config = dict(
    num_hidden_layers=12,
    hidden_size=96,
    num_attention_heads=3,
    num_key_value_heads=3,
    head_dim=32,
    intermediate_size=256,
    vocab_size=3822,
    hidden_act='geglu',
    norm='rmsnorm',
    norm_place='peri',
    norm_eps=1e-05,
    positions='rope',
    rope_theta=10000.0,
    rope_fraction=1.0,
    qk_norm=False,
    attn_scale=0.177,
    bias='none',
    tie_word_embeddings=True,
    parallel_block=False,
    extras=['capped logits'],
    init='uniform',
    init_std_qkv=0.0599,
    init_std_o=0.0122,
    init_std_up=0.0599,
    init_std_down=0.00749,
    optimizer='muon',
    learning_rate=0.00583,
    lr_mult_o=1.5,
    lr_mult_down=0.7,
    beta1=0.93,
    lr_head=0.00861,
    max_grad_norm=0.5,
    warmup_steps=200,
    schedule='wsd',
    decay_fraction=0.864,
    decay_shape='sqrt',
    final_lr_fraction=0.0,
    batch_tokens=8192,
    max_seq_len=384,
    doc_mask=True,
    train_tokens=89550000,
    max_steps=10932,
    dataset='wikipedia_en',
)
Each number is 128 + 32 x the weight over the matrix's rms, rounded and kept within 0 to 255. Layers, rows and columns count from 0.

# layer 5 MLP up, 256x96, rms 0.138, rows 220-243, columns 0-95
[[145  74 187 128  95 144 125 199 160 135 105  95 182 115  81 113 154  85  93 113  99 174 100 149 115 137 114 123 152 177 141 108 117  84 149 151 156  93  94 109  59 109 157 192 149 171 117  72 111 132 147  74 133 182  97  95 152 193  86 124 169  94 127 162 156  55 144 160 175 167 149  98 136 134 143 183 171 132 124 199 145 137  71 118 129  69  71 160 119  83 131 101 211 103 101 109]
 [ 81 131  55  60 169  24 113  82 133 144  72 104  83 102 112 176 150 126 118  97  79 106  84 143  24 167 179 168  96 104 110  62 154 112  51 115 164 106 104 134  89 110  87 105  91 123 196 173 127 214  76 103 113 137 120 150 121 142  64 108 117 116  83  97 126 147 123 187 147 121 130 133 188 171 160 103 115 201 110 167 188  86 148 166  66 113 137 128 102  95  84  80 120 159 168  93]
 [148 114 150 166 140 127 125 143 146 160 120 143 139 169 129 125 145 142  83 131 140 169  92 148 108 186 150 142 118 120 135 111 139  49 130 160 123 136 134 139  67 159 163 184 122 158 140 204 137 109 150 126 105 182  90 113 133 105 100  90 145 121 130 142 103 113  91  99 108 175  70 126  72 166 121 109 151 124  90  67  78 115  60 111 105 138 105 137 107  47  79  92 125 115 154 121]
 [198 129 175 176 157 135  98 145 164 116  79 134 139  93 129 159 119 146 125 111 166 175 137 105 188 122 139  95 125 124  40 112 143 181 144 109 173  75  70 128  65 110 151 103 158 139 143 141 123 160 131 155  43 109 157  81 116 129 113 135 124 111 125 158 115 153  63 130 134 175 131 138 116 156 117 118 160 132  93 209 104 107 249 111 149 128 127  68 179 193 113 121 178 130 106  93]
 [ 75 184 143 131 134  87 128  72 150 138  77 101 108 128 114  93  79 164  86 146 154 126 140 155 114 120 108 200 154 101 119 125 142 116 148 110 182  77 148 150 102 106 140 164 154  60  75  79 104 129 143 123  46 163 165 137 160 107 113 111 102 125 105 134 144  72  86 151 144 132 101 169  24 198 175 159 113  89 197 134 111 118 107 144 199 109  35  86 148 116 145 118 150 178 211 118]
 [146 112 117  98 107 146 131 117 100 129 145 103 151 104 105 118  87 157 118 132  86 140 148 149 116 120 102 133 168 158 171 111 139 152 148 108 135 142 213  69 132  65 141 158 172 107 115 140  73 136 135  87 182  98 149  86  97 138 146  92 120 101 106 190 182 123 135 113  95 138  83 144  99 121 127 184 166 120 133 114 174 132 116 119 107 209 152 145 146 105 195 133 167 125 123 134]
 [121  91 138  36  82 166 106 127 112 144 166  93 150  95 105 103 103 130 164 114 120 120 147 132 142 118 122 195 151 130 101 135 106 137 109 151  81  64 104 145 159  91 186  99 205 133  85  84 174 147 212 104 120 154 170 123  62 136 118 107 148 166  85 120 149 122 175 105 143 135 134 123 148 127 110 127 151 133 141 123 132 156  41 217  59  91  75 141  81 170 128 197 156  92  91 165]
 [165 203 129  89 130 138 141 138 111 116 127 143  94  94  69 115  81 119 160 127  83 131 191  99 137 117  85 112  94 171 111  91 177 128 156 130 159 134 182 104 139 130 104 149 139 123 168 131 116  94 131 137 147  75  69 130 127 137 116 140 103  97 132 136 152 100 133 117 108 154 173  89 141 136  95 153  67 135 145 162 129 108 107 159 172 101 142 134  79  95 116 116 169 150 159 112]
 [132 161 147  70 164 137  68  67 193 133 121  57 127 107 130  85 133 162  74  97 114  71 195 146 136 161 166 104 159 183 136 115 126 180 112  95 164 139 102 103 164 147 121 112  95  70  76  86 115 147  97 121  91 116 114 135 152 143 206 125 119 182  94 162 118  55 106  82  95 152 138 156 112 150 153 133 111  52  96 120 175 125 152 122 115 148  82 189  75 165 151 131 137 150 140 167]
 [122 145 165 146  96  98  93 160 153 174  88 124  90 138 134 149 131 158 113 158 159 135 103 186 144 149  63 172  70  23 120 105 148 132 214 130 153 132 141  88 152 190  95 133 119 142  98 184 111 185 188 159  70 145 133 147 234 179 125 124 105 126  93  97 123  72 122 148 146 105 184 122  88 115 173 130 100 188 103 127 131 157 181 149  69 123  95  25 164 124 194  97 151 147 182 144]
 [137 121 158 133 144  98 100  58 141 136 170 132 147 120 125 158  39 157 109 168  90 133 158 149 182 181 101 119  88 221  94 142 132 154  81  85 178 133 129 135 133 150 160 192 132 147 201  95 142 165 148 131 144  84 144 111 137  94 124 106  74 103  89 141 162 144  75 153 123  67 103 179 136 125 163  88  26 146 111 140 124 137 108  96 125 137 178 148  55 126  84 154 142 124  85  99]
 [144 105 121 140 129 124 144 118  85 140 103 110 124  95 143 148 162 143 162 120 104 123  81 116 102 162  98 139 132 139 133 118 144 171 133 160 134 123 125  97 141 136 103 107 147 121 155 162 113 169 101 130 129  85  84 129 144 192 100 136 137 105 155 130 112 161 160 144 154 107  94 123 137 106 100 142  84  94 129  93  98 163 143 153  87 150 115 142 108 121 126 188 125 109 179 134]
 [ 95 148 152 147 114 114 101 108 112  88 174 183 145 111 104 120 143 128  84 137  96 146 130 138 128 118  63 105 102 170 151 109 149  86 100 137 123 132 130 194 182 165 116  78 138 151 180 120 173 113 110 106  75  95 127 128 101 164 181 137 138 110 134 108 130 157 100 131 142 135 151 128 118 124 203 170 131  92 150 129 124  73 141 112  74 170  62 143 132 150  92 101 108 161 110 183]
 [107 137 137 133  96 145 147  78 126 101 118 169 145 158 114 167 149 149 188 127 188 180 115 102 114  71  73  64 166 139 113 176  98 134 174 149  75 236 179 135 185 153 125 101 133  82 139  96 117 136 127  67 134 128  73 143 152 185 159 115  70 104  79 147 210 174  94 162 109 143 134 151 111  99 164 140 105 104  93 130 136  96 114 127 152 112 149 154  99 184 140 122  78 155 207 145]
 [129 105 114  83 111 128 160 136 128 112  85 119 132  88  89 160 113 152 121  75 177 110 125 173 179 140 142 157  97 166 132 152 179 164 177  74 126 157 111 122 125 157 151 202  81 115 164 151  93  84  96 146 141 124 172 132 127 118  91 154 158 125 113 157  85 187 115  87 133  97 121 133 147 119 109 153 140 144 116 108 112 124 148  52 109 142  79 131 146  87  75 106  77 121 101 109]
 [ 79 153  70 131 205 170 125 169  56 146  69 167 104 146  88 140 137 121 152 151 166 121  74 129 151 149 126 158  90  17  96 108 121 128  77 148 164  69 139  77  84  85 150 161 123 124 148 104 178 136 108 137 114 100 122 143 147 149 136 158 102 135 158 157 119  90 143 104 119 133 136  93 182 111 155 155 147  91 125 122 160 139 132  63 128 176 140 135 119 127 137 127 107 122 148 158]
 [176 107 188 154  94 126  83 137 160 134 126 113 110 107 172  97 104 116  81 107  81 181 127 133 118 171 175 138 120 162 139  81 162 111 122 156 112  73 143  77 180 161 159 138 117 108 128  79  73 127 150  87 128 133 175 108  94 142 118 147  98 114 135 130 132  98 106 148 107 134  87 181 202 123 112 185 139 151  91 197 116 111  94 163  92 154  92 133 124  60 136 139  96 130 134  66]
 [110  89 129  71 121 136 150 117 146 160 161 111 123 159 140 111 208 177 142 133  82 102  69  89 108 195 107  78 143 121 150 173 133  81 111 128 115 115 115 213 129  40 118 208 130 122 107  82  89 142 124 171 109 156  69 148 107 111 132 168 124 208 155 146 137 146 117 138 146 113 118 154  90  85 131  96 153 106  97 116 128 125 131 177 106 141 142  78  82 118 109  66 103 136 122  77]
 [118 115 168  94 110 122 120 139 101 169 119 171 109 180 155 104 143  73 140 145 161  87 219 174  74  88 188 140 119  95 117  76 168 159 191 150 148 110  98 158 128 147 145 104 171 103 178  95 126 203 142 132  90 149 179 100 140 137 111 170 160 108 169 179 157  94 110 187 138 164 153 136 169 155 117 120 132  87 100  91 117 131 137 149 141 150 141 124 159 122 172 177  56 169 138 149]
 [ 85 105 175 108 141  85 128 126 179 142  96 133 113  41 175  58 127 154  92 114  85 130 124 135 152  78  68  76 133 178 112 135  95  93 108 105 102 130 168 119 135  84 160 146  60  69 125 166 116 159 137 113 114 142 136 104  91 166 116 116 155 123 124 137  96 193 131 126 122  96 116 188 109 116 164 104 206  94 110 152 109 101 160 179 150  94 202 145 126 133 172 112 102 150 139 197]
 [141 111 100 144 176 155 137 122  99 116 166 118  50 126 100 137  95 117 121 145  82 178 140 133 114 186  91 158  95 154  89 132 162 116  97 105 107 144 101  95 123 133 100  86 163 114 148 119 163  82  57 134 134 103 184 133 111 130 101  52 167 170 120  76 130 138 156  69 103 128 122 122 137 162 107 139 140 168 130 115 203 151  59 100 117  85 147 170  84  96 140 119 179 141 145  69]
 [118 107 159  87  81 123 111 126 177 126 193 127 117 170 119 137 131 129 137 131 116 161 158  81 128  99 103 119 107  99 173 109 146 104 134 155  88 149 100 108  80 133 163  94 180 180 213 108 169  89 134 157 161 143  76 107 201 145 129 206 102 128  62 157  87 138 181 129  94 130 104 151 144 157  97  76 137 145  97 179 100  88 143 116 127 167 149 116 190 135 115  47  99 139 117 159]
 [102 137 141  39 154  64 114 104 146 133 137 131  82 111 190 138 131 111 132 114 127 100 101 118 167 162 118 130  74 131 164 113  79 120 161  76 153  83 172 168 123 127 118 130 124 157 152 126 152 142 144 127 142 157  99 154 107 101 160  88  60 110 102  18 131  93 123 142 170 108 190 156  76  95 196  96 104 162 106 138 120  69  96  88  78 138 151 109  58  92 177 131 185 164 142 112]
 [141  94  88  85 133 123 192 102 120 115  99  92  72 144 201 147 144  94 114  69 127 144 148  84 137 207  87 130 128 171 125 151 146 159 204 149 172 152 160 102 130 160 159 147 152  65 148 119 127  87 156 162 137 107 159 187 125 137 102 125 142 145 124 105 125 112 173 122 169 116 117 118 103 139 125 205  47 105 153 165 126 109 154 101 147 107 147 109 136 128 112 135 123  98  98 222]]
# layer 5 MLP down (transposed), 256x96, rms 0.0541, rows 220-243, columns 0-95
[[ 78 129 144 112  82 158 183 150 158 141 106 113  99  94 150 135 194 106 152 185 143 171 135 197 133 105 172  76 143 137 141  61 106 117 124 114 187 107  74 168 130 145 112 156 165 132 104 142 148  99 122 141 110 150  85 181 112 119 108 110  88 105 150 217 101 161  52 185 131 167  54 141 128 116 149 147 155 103 111 131 102 173 125 108 120 194 150  98 110 118 163 133 132  94 133 179]
 [153 144 161 159  46 236 128 191  99 134 115  94 145 120 204  91  68  99 148 173  91 158 185 117 222  63  79 100 118 121 115 165 129 115 159  97 142 124 160 164 149 134 114 172 167 128 101 106 138 139 125 215 116 131 120 106 139 151 165 135 115 109 157 147 114 108 113 103 160 112 137 119 150  47 180 115 181  75 128 136  87 146 106 101 159  99 132  75 147 124 122 146 119 151 104 184]
 [ 91 137  89 125 103 144 102 122 103 119 130 145 110 176 127 169 123 138  92 132 159 129 141 116 133  92 141 159 126 167  77 112  62 126 108 121 135 151  96  98 170 141 101  52 137 143  77  83 109 118 102 156 124  75 155 142 183 104 102 161 146 157 154 122  85 144 200 151 204 130 201  85 167 146 110 133  95 162 161 136 159 141 129 120 173 112 113  98  96 125 170 159 117 125 174 127]
 [ 77 128 108 140 133 157 135 157  45 118 213 157 196  89 108 148  71 137  81 180  84 133 154 172  56 169 167 158 182  98 122 120 141  93 142  83  96 189 158 137 201 200 180  97 140 141  85  65 127  70 102 136 140 135 108 156 115 110 133 165 179 179 158 122 170 122 160  84 123 116 100 155 146 148 127 159 146 132 153 102 139 146  92  93  88 187 111 173 106  97 157 120 103 103 141 175]
 [124  78 131  92 176 121  92 153 142 104  97 108 166  83 150 112  90  68 161 142 142  87  81 161 118 150 128  53  92 122  94  67 105 187 135 116 131 133 119 138 191 114 102  81 104 162 137 168 164  77  75 151 163 161 188 165  65 142 112 124 151 120  90 148 119 129 159 127 168 111 132  75 161 162 112 138 210 141  78  86 116 138 202 121 151 191 151 194 143 159 144 179 114 166  77 131]
 [102 152 132 179 110 136 145 148 153 146  50 132 138 124 135  99  85 140 124 148 116 124 131  89 153  56 134 176 105  37 127 171  81 149 131  96 135 164 116 126 149 179  46  90 138 159 202 111 151 164 147 143 121 123  93 157 134 100  95 114 120  62 121 136  77 145 158 149 107 116 102 126  93  57 132 117 165 103 116 154 111 198 115  79  71  76 165 125  65 107 115 131  98 184 115 107]
 [120 121 132 197 176 133 135 115 116  96 109 175  99 127 159  66 109 128 109 168 144 120 185 188 135  91 110  93 108  89 184 154 150 140 124  99 154 185 169 103 136 176 155 113  83  97 133  86 161 190 116 117 114 171 101 137 110 129 168 145 131  90 159 128 116 108 149 137  87 109 156 119 100  92 139 156 162  92  94 129 113 114 129  82 195 153 146 114 189 125 107  79  96 176 154  72]
 [139 149  63 132 153  27 162 119  98 137 125 150  31  97 100  88  94  96 168 144 182 185 150  17  76 104 136 105  48  64  34  93  89  89 177  98 139 117 188 191 173 142  92 105 159  96 120   0 115  89 109 126 118 132 120 202 176  76 123  93 171 119  26 146 120 108 135 114  48 140 138 181 131 118 141 182 108 126 154 170 139 115 130  69 134 149 205  85 171  94 130 206 216  83 125 101]
 [121 144  98  79  62 125 182 170 124 106 160 115 151 162 144 145 185  93 168 174 125 128 114 115  99 168  92 115 135 146 169  98 206 109 149  93 115 134 143 171  82 200 138 177 111 139 142 128 174 146 140  76 164 143 117 138 163  98 143 136 117  68 164  91 120 145  92 161 141 126  87 162 171 154  82 107 121 152  80 143 132 144 164 104 109 127 122 143 142 177  61 120 147 135 142 135]
 [ 69 122  99 160 165 121 119  94  89 128 145 161 136 190 201 112 152 138 166 148  85 168  99 115 131 105  51 128 150 139 179 141 133 164 107 123 175 150 145 106  67 153 163 148  99 103 204  73 182 195  78 135 168 196  78  68 137 128 152 139 154 101 129 146 140  84  99 115  97 136 159 105 105 170 109  99 155 202  89 137 131 168 119  64 108 116  70 161 167 160  91  58 129 178  81 106]
 [114 141 132 169 140 142 117 126 121 139  93 115 131 100 108  88 181  95 134  66 166 157  78  92  84  90 123 138 156  90 123  67 134 119 128 147 110 130 132 112 102  92 115 132 137 130  58  81 118 103  89 117 101 181  54 144 150 105 151 136 131 167 119  89 124 125 124 102 175 154 172  69 112 119 150 160 154 130 151 143 122 103 123 152 200 151  97 116 169 107 179 125 142 134 172 167]
 [ 42 141 117  80 144 116 153 151 125 153 141 167 180 128  76 131  92 100 166  83 135 132 144 119 158 145  99 187 121 153 152 138 137  82 140 133 140 101 140 154 144  99 117 150 103 159 173 144  81 168 143 147 128 123 116  71 119  86 157 130 140 127 165 182 113 112 137  69 149 138 167 122  59 133 108 153 144  81 106 148 147  79 137 114 161  76  81 101 158 116 172  79  84 149  89 106]
 [146 130  79 128 111 131 142  94  98 146 142  98 151 162 164 160 133 119 128 201 169 134 202 155 161 112 127  95 122 117 141 142 147 101 152  92 149 147 158  92  73 131 114 216 132 159 143 117 134 120 139 125 182 193 170 162 114  86 113 222  66 116 136 157 142  74 121 153 135 140 101 100  89 163 154  72 141 184 132 124 138 190  97 131 178 136 142  86 173 136 116  81 142  83 130 157]
 [154 118 135 157 204  80 117 155 137 196 115 123 109  66 123 114  95 104 104 114 102  92 127 116 146 192 103 171 140 145  83 128 180 153 101 118 158  79 106 165  59 103 119 162 128 208 144 118  84 134  83 105 100 186 123 120 130  63 157 174 158 189 148 119  90 103 136  99 106 134 143 118 136  86 140 117 167 125 153 119  90 125 104 158 157 144 114  93 158 130 188 135 144  66 107 185]
 [170 135 181 143 156 154  46 152 146 163 159  89 111  92 145 124 118 103 166 136  92 112 166  65 122 138 134 128  99 142  97 128 144 115 191 158 118 166  98 153 113 116 121  86 119 129  37 144 186 154 155 137  87 140 114 145 138 123 125 147 134 137 117 106 121 127 128  88 108 141 133 137 142 145  88  77 113 163 131 146  92 126 142 148 158  80 157 159  90 100 150  77 170 121 188 165]
 [150  86 194 144 143 119  98 110 148 106 134 113 160 186 161 126  89 152 131 140  88  81 166 158 122 102 164  85 200 200 165  85  91 113 122 120 123 143 116 179 114 172 135 135 184 144 123 123 151 130 113 172 130 162 188 120 116 138 147 159 155 103  96  87 109 174 146 173 158 127  69 153 125 125  57 119 115 140 175  82 142 142 160 170 160 101  99 126 105 138 190 147 140 112 155 130]
 [ 50 174  93  82 136 129 124  93 125 148 155 180 146 170  72 184 149 189  44 104 166 179  86 102  63 172 172 117 112 162 159 116 139 217 154 170 208 129 182 167  85  96  85  44  94 118 147 114 157 106 184 125 135 128  96 135 186 210 174 111 121 169 165 170 159  88 103 181 129 136 198  85 126 161 158  54 136  87 110  64 119 145  86 121 180 102  90 141  72 140  99  84 108  94  95 102]
 [134 154  88 106 140 115 162  96 177 126 171 136 115 102 103 161 102  88 109 110  71 157 164 125 119 114 209  98 111 106 101 108 132 102 110 157 146 158 155  69 109 184 133  92 144 188 105 152  94  97 123 150 138  52 164 133 125 118 152 108 100 151 142 130 187 113 178 135  94 141 143  67 154 140 117 119 119 153 164 114 168 171 121 141 114  68 108 180 173 131 135 142 138 145 201 150]
 [181  52  50 113  97 183 133 111 133 109 121 105 133 150 123 151 152 146  91 143 104 117 131 104  99 141  97 190 172 110 168  89 135 115 155 132 146 187 133 127 116 114 133 164 122 148 130 190  75 100 167 143 117 161 163 135  74 103 140 191 139 129  86 122 117 184  68  29 168 149 144 114 122  93 162 150 130 135 185 107 207 191  87 116  77  99 139 166 142 135 129  58 133 107 143  79]
 [ 94 119  94 132 129 150 101 132 144 120 123 102  89 166  72 169 144  97 131 175 114 121  95  94 153 182 137 180 127  98 108 121 181 144 145 107 164 181  75 171  99 152 113 128 150 165  65 152 168 125 137  98 180 141 145 179 175 109 138 166 107  88 126 112 105  72 149 115 112 133  99  91  92 102 159 140  93 198 132 102 114 126  97 109 129 101  92 151 136  96  89  78 116 153 120  99]
 [133 109 112 124  75 159  84 134 141 118  78 137 167 152 191 147 130 175  95 135 116 173 126 108 149 101 145 162 160  95 133 139 130 179 110 165 130 168 111 183 165 143 140 165 102 175  89 140 133 148 152  98 160 120  72 181 100 132 139 139  63 136 161 122  81 115 103 127  67 133 112  64 148  92 126  87 119 116 105 145  67  92 209  84 136 164  80 117 161 141  91 178  53 131 108 175]
 [161 149 142 160 150 109 130 175  92 161 100 173 139 113  56 150 116 100 121 156 124 122 158 157 127 133 125 134 145 194  66  97  96 128 138  66 150 161 105 141 188 100 107 147  97 104 134  80 122 137 176 146 103 143 203 104 161 141 110  99 195 113 151  96 169 134  73 144 169 149 151 179 169 146 152 150 114 153 139  91 162 157  83 140 112 102 121 133  60 103 133 167 173  91 178 116]
 [127 162 113 179 121 145 123 151  93  78 146 132 154 133 102 122 120 164 173 170 142 126 181 111 127 144 162  87 169 130 101 134 161  93 144  96 125 179  72 126 165  77 129 108 129 130  98 147 127 111 165  67 115  99  81 116 165 128 161  85 129 139 111 203 172 139  97 143 173 115  47 119 168 130 125 141 197 191 187 109 128 164 142 101 160 131 118 150 130 124  77 112 102  60 116 175]
 [ 95 203 142 187 131 102 117 135 108 183 185 170 171 171  87 116 103 132 132 128 111 171 147 172 139  43 151 104 165  95  48 124 115 118 127  83  88  95 129 189 126  86  89 119 164 184 134 128 143 160 151  62 110 112 185  80 178 106 148 171 119 145 153 103  91 167 114  81 110 112 150 179 106 138 145  37 176 108 163 114 152 168 153 146 145 159 113 178 141 114 185 131 138 156 127 104]]
# layer 5 MLP gate, 256x96, rms 0.147, rows 221-244, columns 0-95
[[191  91 104 131 171 123 124 117  55 143 143 101 124 159 146 117 155 104 114 177 155 102 128 144 169 129 115 137  93 146 131 100  86 118 129 113 150 150 178 101 111 140 109 146 123 124 141  86 177 146 162  90 105 126 128  56 100 143 170 198 129 186 133 125 115 125 145 130  80 160 134 107  91 151  96 111 150 107 101  77 200 153 147  74  63 118  70 111 105 153 175 183 158 145 133 140]
 [110  84 103  97  71 154 140  77  88 135 127 103 130 169 112 162 108 159 171 130 175  81 187 132  97 102 158 210 144  97 143 142 152 116 128  96  97  85 111 137  82 129 119  82  72 157 160 102 194  96 157 147 168 140 142 187 153  95 150 120 126 149 111 123  69 100 147 157 135 129 226 160 149 121 147 166 118 144 135  72 123 106 131 156 162 183 144 136 124 188 164  76 101  70  69 126]
 [132 178 163 168 131 124 160 102 107 135 131 126 104 142 187 129 103  51 120 153 134  51 154 139 124  83  67 118 134  98 102 124 145 107 155 155 182 159 140 184 137 125 103  84 120 159  66 123 118 147 135  86 115 177 148 126 102 139 185 146 125  79  83 167 101 215 172 129 198 117 119 142 160  94 108 102 103 167  94 121 134 153 111 111 156 115 143  78 200  87 121 172 167 159 160 193]
 [158 126 107  84 107  97 122 165  68 121 144 141 139 141 167 135  71 133 121 158 131  77 159 123 156 123  64 118 122 146 135 152 171 131  27 170 155 100 104 140 170 137 141 125  91 114 110 135 108  88 107 104 151 148 107  94 175 124 129 105 149 110 133 129 115 121 154 209 138 148 156 124 137 108 117  82 130 126 145 109  73 117 142  72 127 198 231 123 158  17 142 127 172  75  52  90]
 [106 133 164 156 122 154 121 140 104 167  35 140 193 148 123  90  93 151 123  94  75  90 133 108 147  65 154 146 130 105 152 153  94 208 151 116 146 115 134 135 155 114  70 112 162 156 141 102 134 166 139 186  68  64 115 189 128 115 179  92 104 121 123 148  85 130 194 118 140 113  72 110 107  98 107 147 140 155 101 124 125 100  91 106 137 115 113 121  23 101 176 145 140  95 151 141]
 [110 146 158 172  88 137 119 128 129 116 132 132  96 208  74 125 158  76 148 125 103 176 155  88 142 101 161 105 192 158 144 135 103  57  72 157 133 132  52 174 113 131  58 125 146  81 147 180 198 139 102 149 171 135 159  90 101 105 145 112 158  92 136 139 142 175 117  61 119 191  84 109  82  94 157  59 136 113 168 118 102 148 132  94 124 135 204 151  32 163 142 163 117 108 101 134]
 [102 124 123 211 127  80 122  96  99 145 191 129 154 116 162 138 185 136  80 120 162  85  30 125  99 155 151 139  88  91 161 161 127 117 132 130 117 100 118 148 150 143 104 124 117  99 125 115 158 155 134 200 123 156 121 155 117 120 100  73 133 198 119 119 113  87 124 171 174 115 125 121 151  92 152 134 127  96 141 128 131 118 125 102  58 210 103 121 103 141 144 108 121 100 105 117]
 [106 147 135 123 136 111 117  84 127 137  96 199 116 136 117 116 107 188 159 108 182  82 132 151 167 136 126 155 108 124  85 136 186  76 154 129 149 110 137 115 174 113  55  94 146 112 142 123  88 152 150 141  60  77  78 148  93 149 163 154 159  95 108 164 151 132 130 105  68 151 172 121 101 147  80  90 124 173 198 147 154 178 132  95  97 186 127 149  96 130 163 155  66 106  98 100]
 [131 101  68 209 126 119  95 162 115 138 180 186 112 171 129  94 161 115 138 137 181  95 144  43 125 214 146  96 153 234 191 125 140  90 193 107 112 115 147 158 133 115 122 102 175 163 124  80 182  84  67 205 151 119 171 141  49  85 190 131 122 139 175  85 129 150 124 112 246 155 136 117 162  53  89 137 105 129 135  82 133 161 111 133 166 156  94 117  89 140 124 170 180 213 100 162]
 [ 81 131 112 126 134 160 189 111  67 100 141 190 189 134 129 138  85 124 138 179 138  84 181 108 158 171 106 138  94 127 106 161  82 126 122 117 128 121  80 125 148 141 139 207 168  88 191  98 156 135 109 128 109  90 168 149  73  97 101 108 118 125 198  95 106  85 103 159 118 110  94 164 135  88 109 158 117 136  88 146 106 159 141 170 128 148 170 127 165  46 145 126 144 110  66  67]
 [197 148 123 172 118 130 113  89  72 130 119 125 120 179 154 145 162 112 149 129  95 115 137 129  65 154 108 103 144  87 112 170  83 127 113 102 113 103 157  89 147 141 119 131 191  96 156 145 161 142  78  85 128 123 110 134 133 197 106 112 106 108 131 132 150 143 114 157 131 114  80 127 140 139  79 123  95 111 149 143  88 169 154 139  73 117 107  96  86 153 122 175 120 116 172 153]
 [127 145 120  86  52 156 114 184 156 182 126 142 180  36 149 101 110 154 145 167  89 127 100 109 130 126  44  79 123 163 118 111 178 192 119 125 110  93 130 129 101  93  78 101 106 111 102 137 164 153 110 126 122 103  93 148 170 119 196  66 132 173 119 117 111 194 132 122 106 127 161 114 153  73  72 173 125 108 165 118 138 112 122 146 133 124 132 172 127  98 148 118 121 152 145 110]
 [ 97  94 123 147 116 119 137 160  46 159 138 157  91  85 203 132 131 137 100 121 178 159  84 152 123  93  66 121 158 138 143  94 116 131  57 122 170 160 120 124  86 135 101 128 146  95 148 152 145 131  93 178  95 131 122 147  54 180  97 134 125 136 134 201 134  92 118  94 104  74  77 122 151 108  62 139 147  99 100  99 132 135 200 179 106 129 133 129 140 167 154 141  63 137  80 129]
 [115 156 154 151  88 127 189 136 101 106 104 142 139  98 141 121 129 174 100 141 211  54 164 160  96  72 100 175  71  96 110 129 115 165 111 138  86 134 136 135 165 102  91 173 115  86 147 171 132  69 113 127 108 129  91  67 127 106 147 156  83 150 168 192 121 103 135 130 148 169 104 144 136 114  77  97 140 119 139 165  89 117 170 119 108  54 180 155 208 155 132 164 111 139 106 132]
 [149 128 141 130 137 125 149 144 155 145 158 103 167 107 118 109 190 116 124 153 182 110 114 115 124 118 100 150  45 164 144 169 168 129  63 122 126 155  84 141 118 126  97 141  24  62 159  91 100 162 118 104 146 139 133 121 100 116 132 142 142 114 123 142 141 120 110 104 102 115 168 112 149 107 158 148 158  61 136 118 125 168 139 138  91 135 127 135 188 136 117 103 120 142 112 121]
 [165  62 199 128  92 120 143 148 134 165 184  93  78 154  99 128 115  76  98  89  78 141 187 121 104 141 100 140 136 104 109 153 128  82  86 141  35 114 114  21 143 168 159 159 125 115  88  68 132 130 218  48 139 145 106 129  97 116 104 121 126 133 125 120 155 107 113  34 167 110  77 123 172 106 135 160 120 164 148 176 113 114 162 116 132  94 139 156 125 127 132 166 133 163 162 124]
 [107 120 139  99  83 123 138 105 146 106 145  84  58 135  91 125 131 105 111 115 109 161 134  41  88 124 144  72 154 106 148 188  77  90  96  93 119 125 175 204 171 159 149 130 130  80 107 136 112 164 152 176 137 134  93 118 152 123 197 150  76 108 135  85  74 128  90 119  84 101 147 139 123 181  65 103 144 116 125 124  93 108 134 125 114 138 122 168  83  96 134 137 177 140 124 134]
 [ 92 168 202 139 146  94 187 128  45 144 156  95  80 187 133 155  65 126 139 157 129 129  95 151 141 135 141  63 120 177 132 143  93 156 102 120  87  92 168 144 159 118  78 110 125 126 105  63 111 169 110 103 127 127  61 132 161 153 122  80 133 141 197 169 170 130 161 207 122 103 123 149 131 147  56 107  90 116 101 182  43  82 127 144 187 120 170 130 113  88 137 183 143 168 133 159]
 [158  95 121  87 147  58 120 137 184 122 128 129 145 120 166  72 117  86 119  78 115 110 124 164 190 151 128  97 115 139 174 107 121 134 105 142 165 179 187 156 169 128  94 132  96 116 165  75 169 129  99  83 135 104 129 136 127 216 108 131 137 104 151 109 102 115 115 119 116 124 126 158  92 133 118 130 174 103  75 119 131 169 167 201 211  93 125 154 118 124 133 148  75 178 137 147]
 [153  98 126 127  77 138 147  88 115 132 115 104 123 157 164 146  79 130 183 158 112 106 204 115 127 116 136 110 127 161  83 174 105 125  64 145 145 170 114 162 118 135 180 153 122 147 143 115 168 149 212 129 152 101 140 143 120 160 134 136 115 135 163 194  78 150 122  98 110 159  97  92 194  83 130  97 138 116 175 115 130 149 138 121  74 125 105 153  84 100  72 137 102 150 123 151]
 [154 139 137 135 113 131 103 115  81 146 125 127 108  70 107 162  97 160 102 187 134 144  84 117 159 131 147 167 139 207  55 112  62 157  94 153 186 110 105 131  77 195 154 165 151  82 162 166 102 154 133  96 191 186 123 144 214 119 135 106  75  77 205 148 179  74 165 134 131 120 106 125 126 109  85 144 138 140 128 126 136 136 130 161  85 138 145 115 111 103 147 141 125 122 187 160]
 [168 121 109 142  88 114 130 139 113 133 151 168  77 107 169  95 132 107 125 193 147 169 114 144  82 139 144 134 113 126 161 124  90 154  97 108 181 106 130 171 141 167  95 102 113  90 124 142 150 149  98 180 157 111 108  94 149 147 114 111 114 129 195 200 123  60 138  94 105 127 135  84  94 135 133 166 100 153 105 127 162 115 156 107 101 104 123 106 143 154 186 137 171 110 106  79]
 [138 141 121 179 191 106 104 110  50 187 136 179 133 176  94  61 143  75 158  82  94 114 128 135  29 142 144  97 153 161  80 109  95 139 160 149 148 151  76 214  90  65 110 125  97 178 113 115 143 140 204 150 120 113 133 115 104  95 130 118 118 136 167 116  86 108 147 126 107 120 157 132 125 123 125  29 201  82 155 113 167 139 217 148 119 117 136 155 111  87 145 116 133 117 121 181]
 [140 116 136 141 128 118 127 126 125 121 122 146 135 126 119 129 138 120 112 124 134 132 108 110 111 134 131 156 111 135 132 145 139 138 122 123 126 126 113 116 125 119 106 130 126 107 127 119 124 149 131 138 120 136 133 124 124 107 130 131 143 135 113 121 123 135 117 133 130 116 125 119 139 128 125 137 123 144 136 133 129 129 118 124 127 153 130 135 111 140 120 159 140 110 128 138]]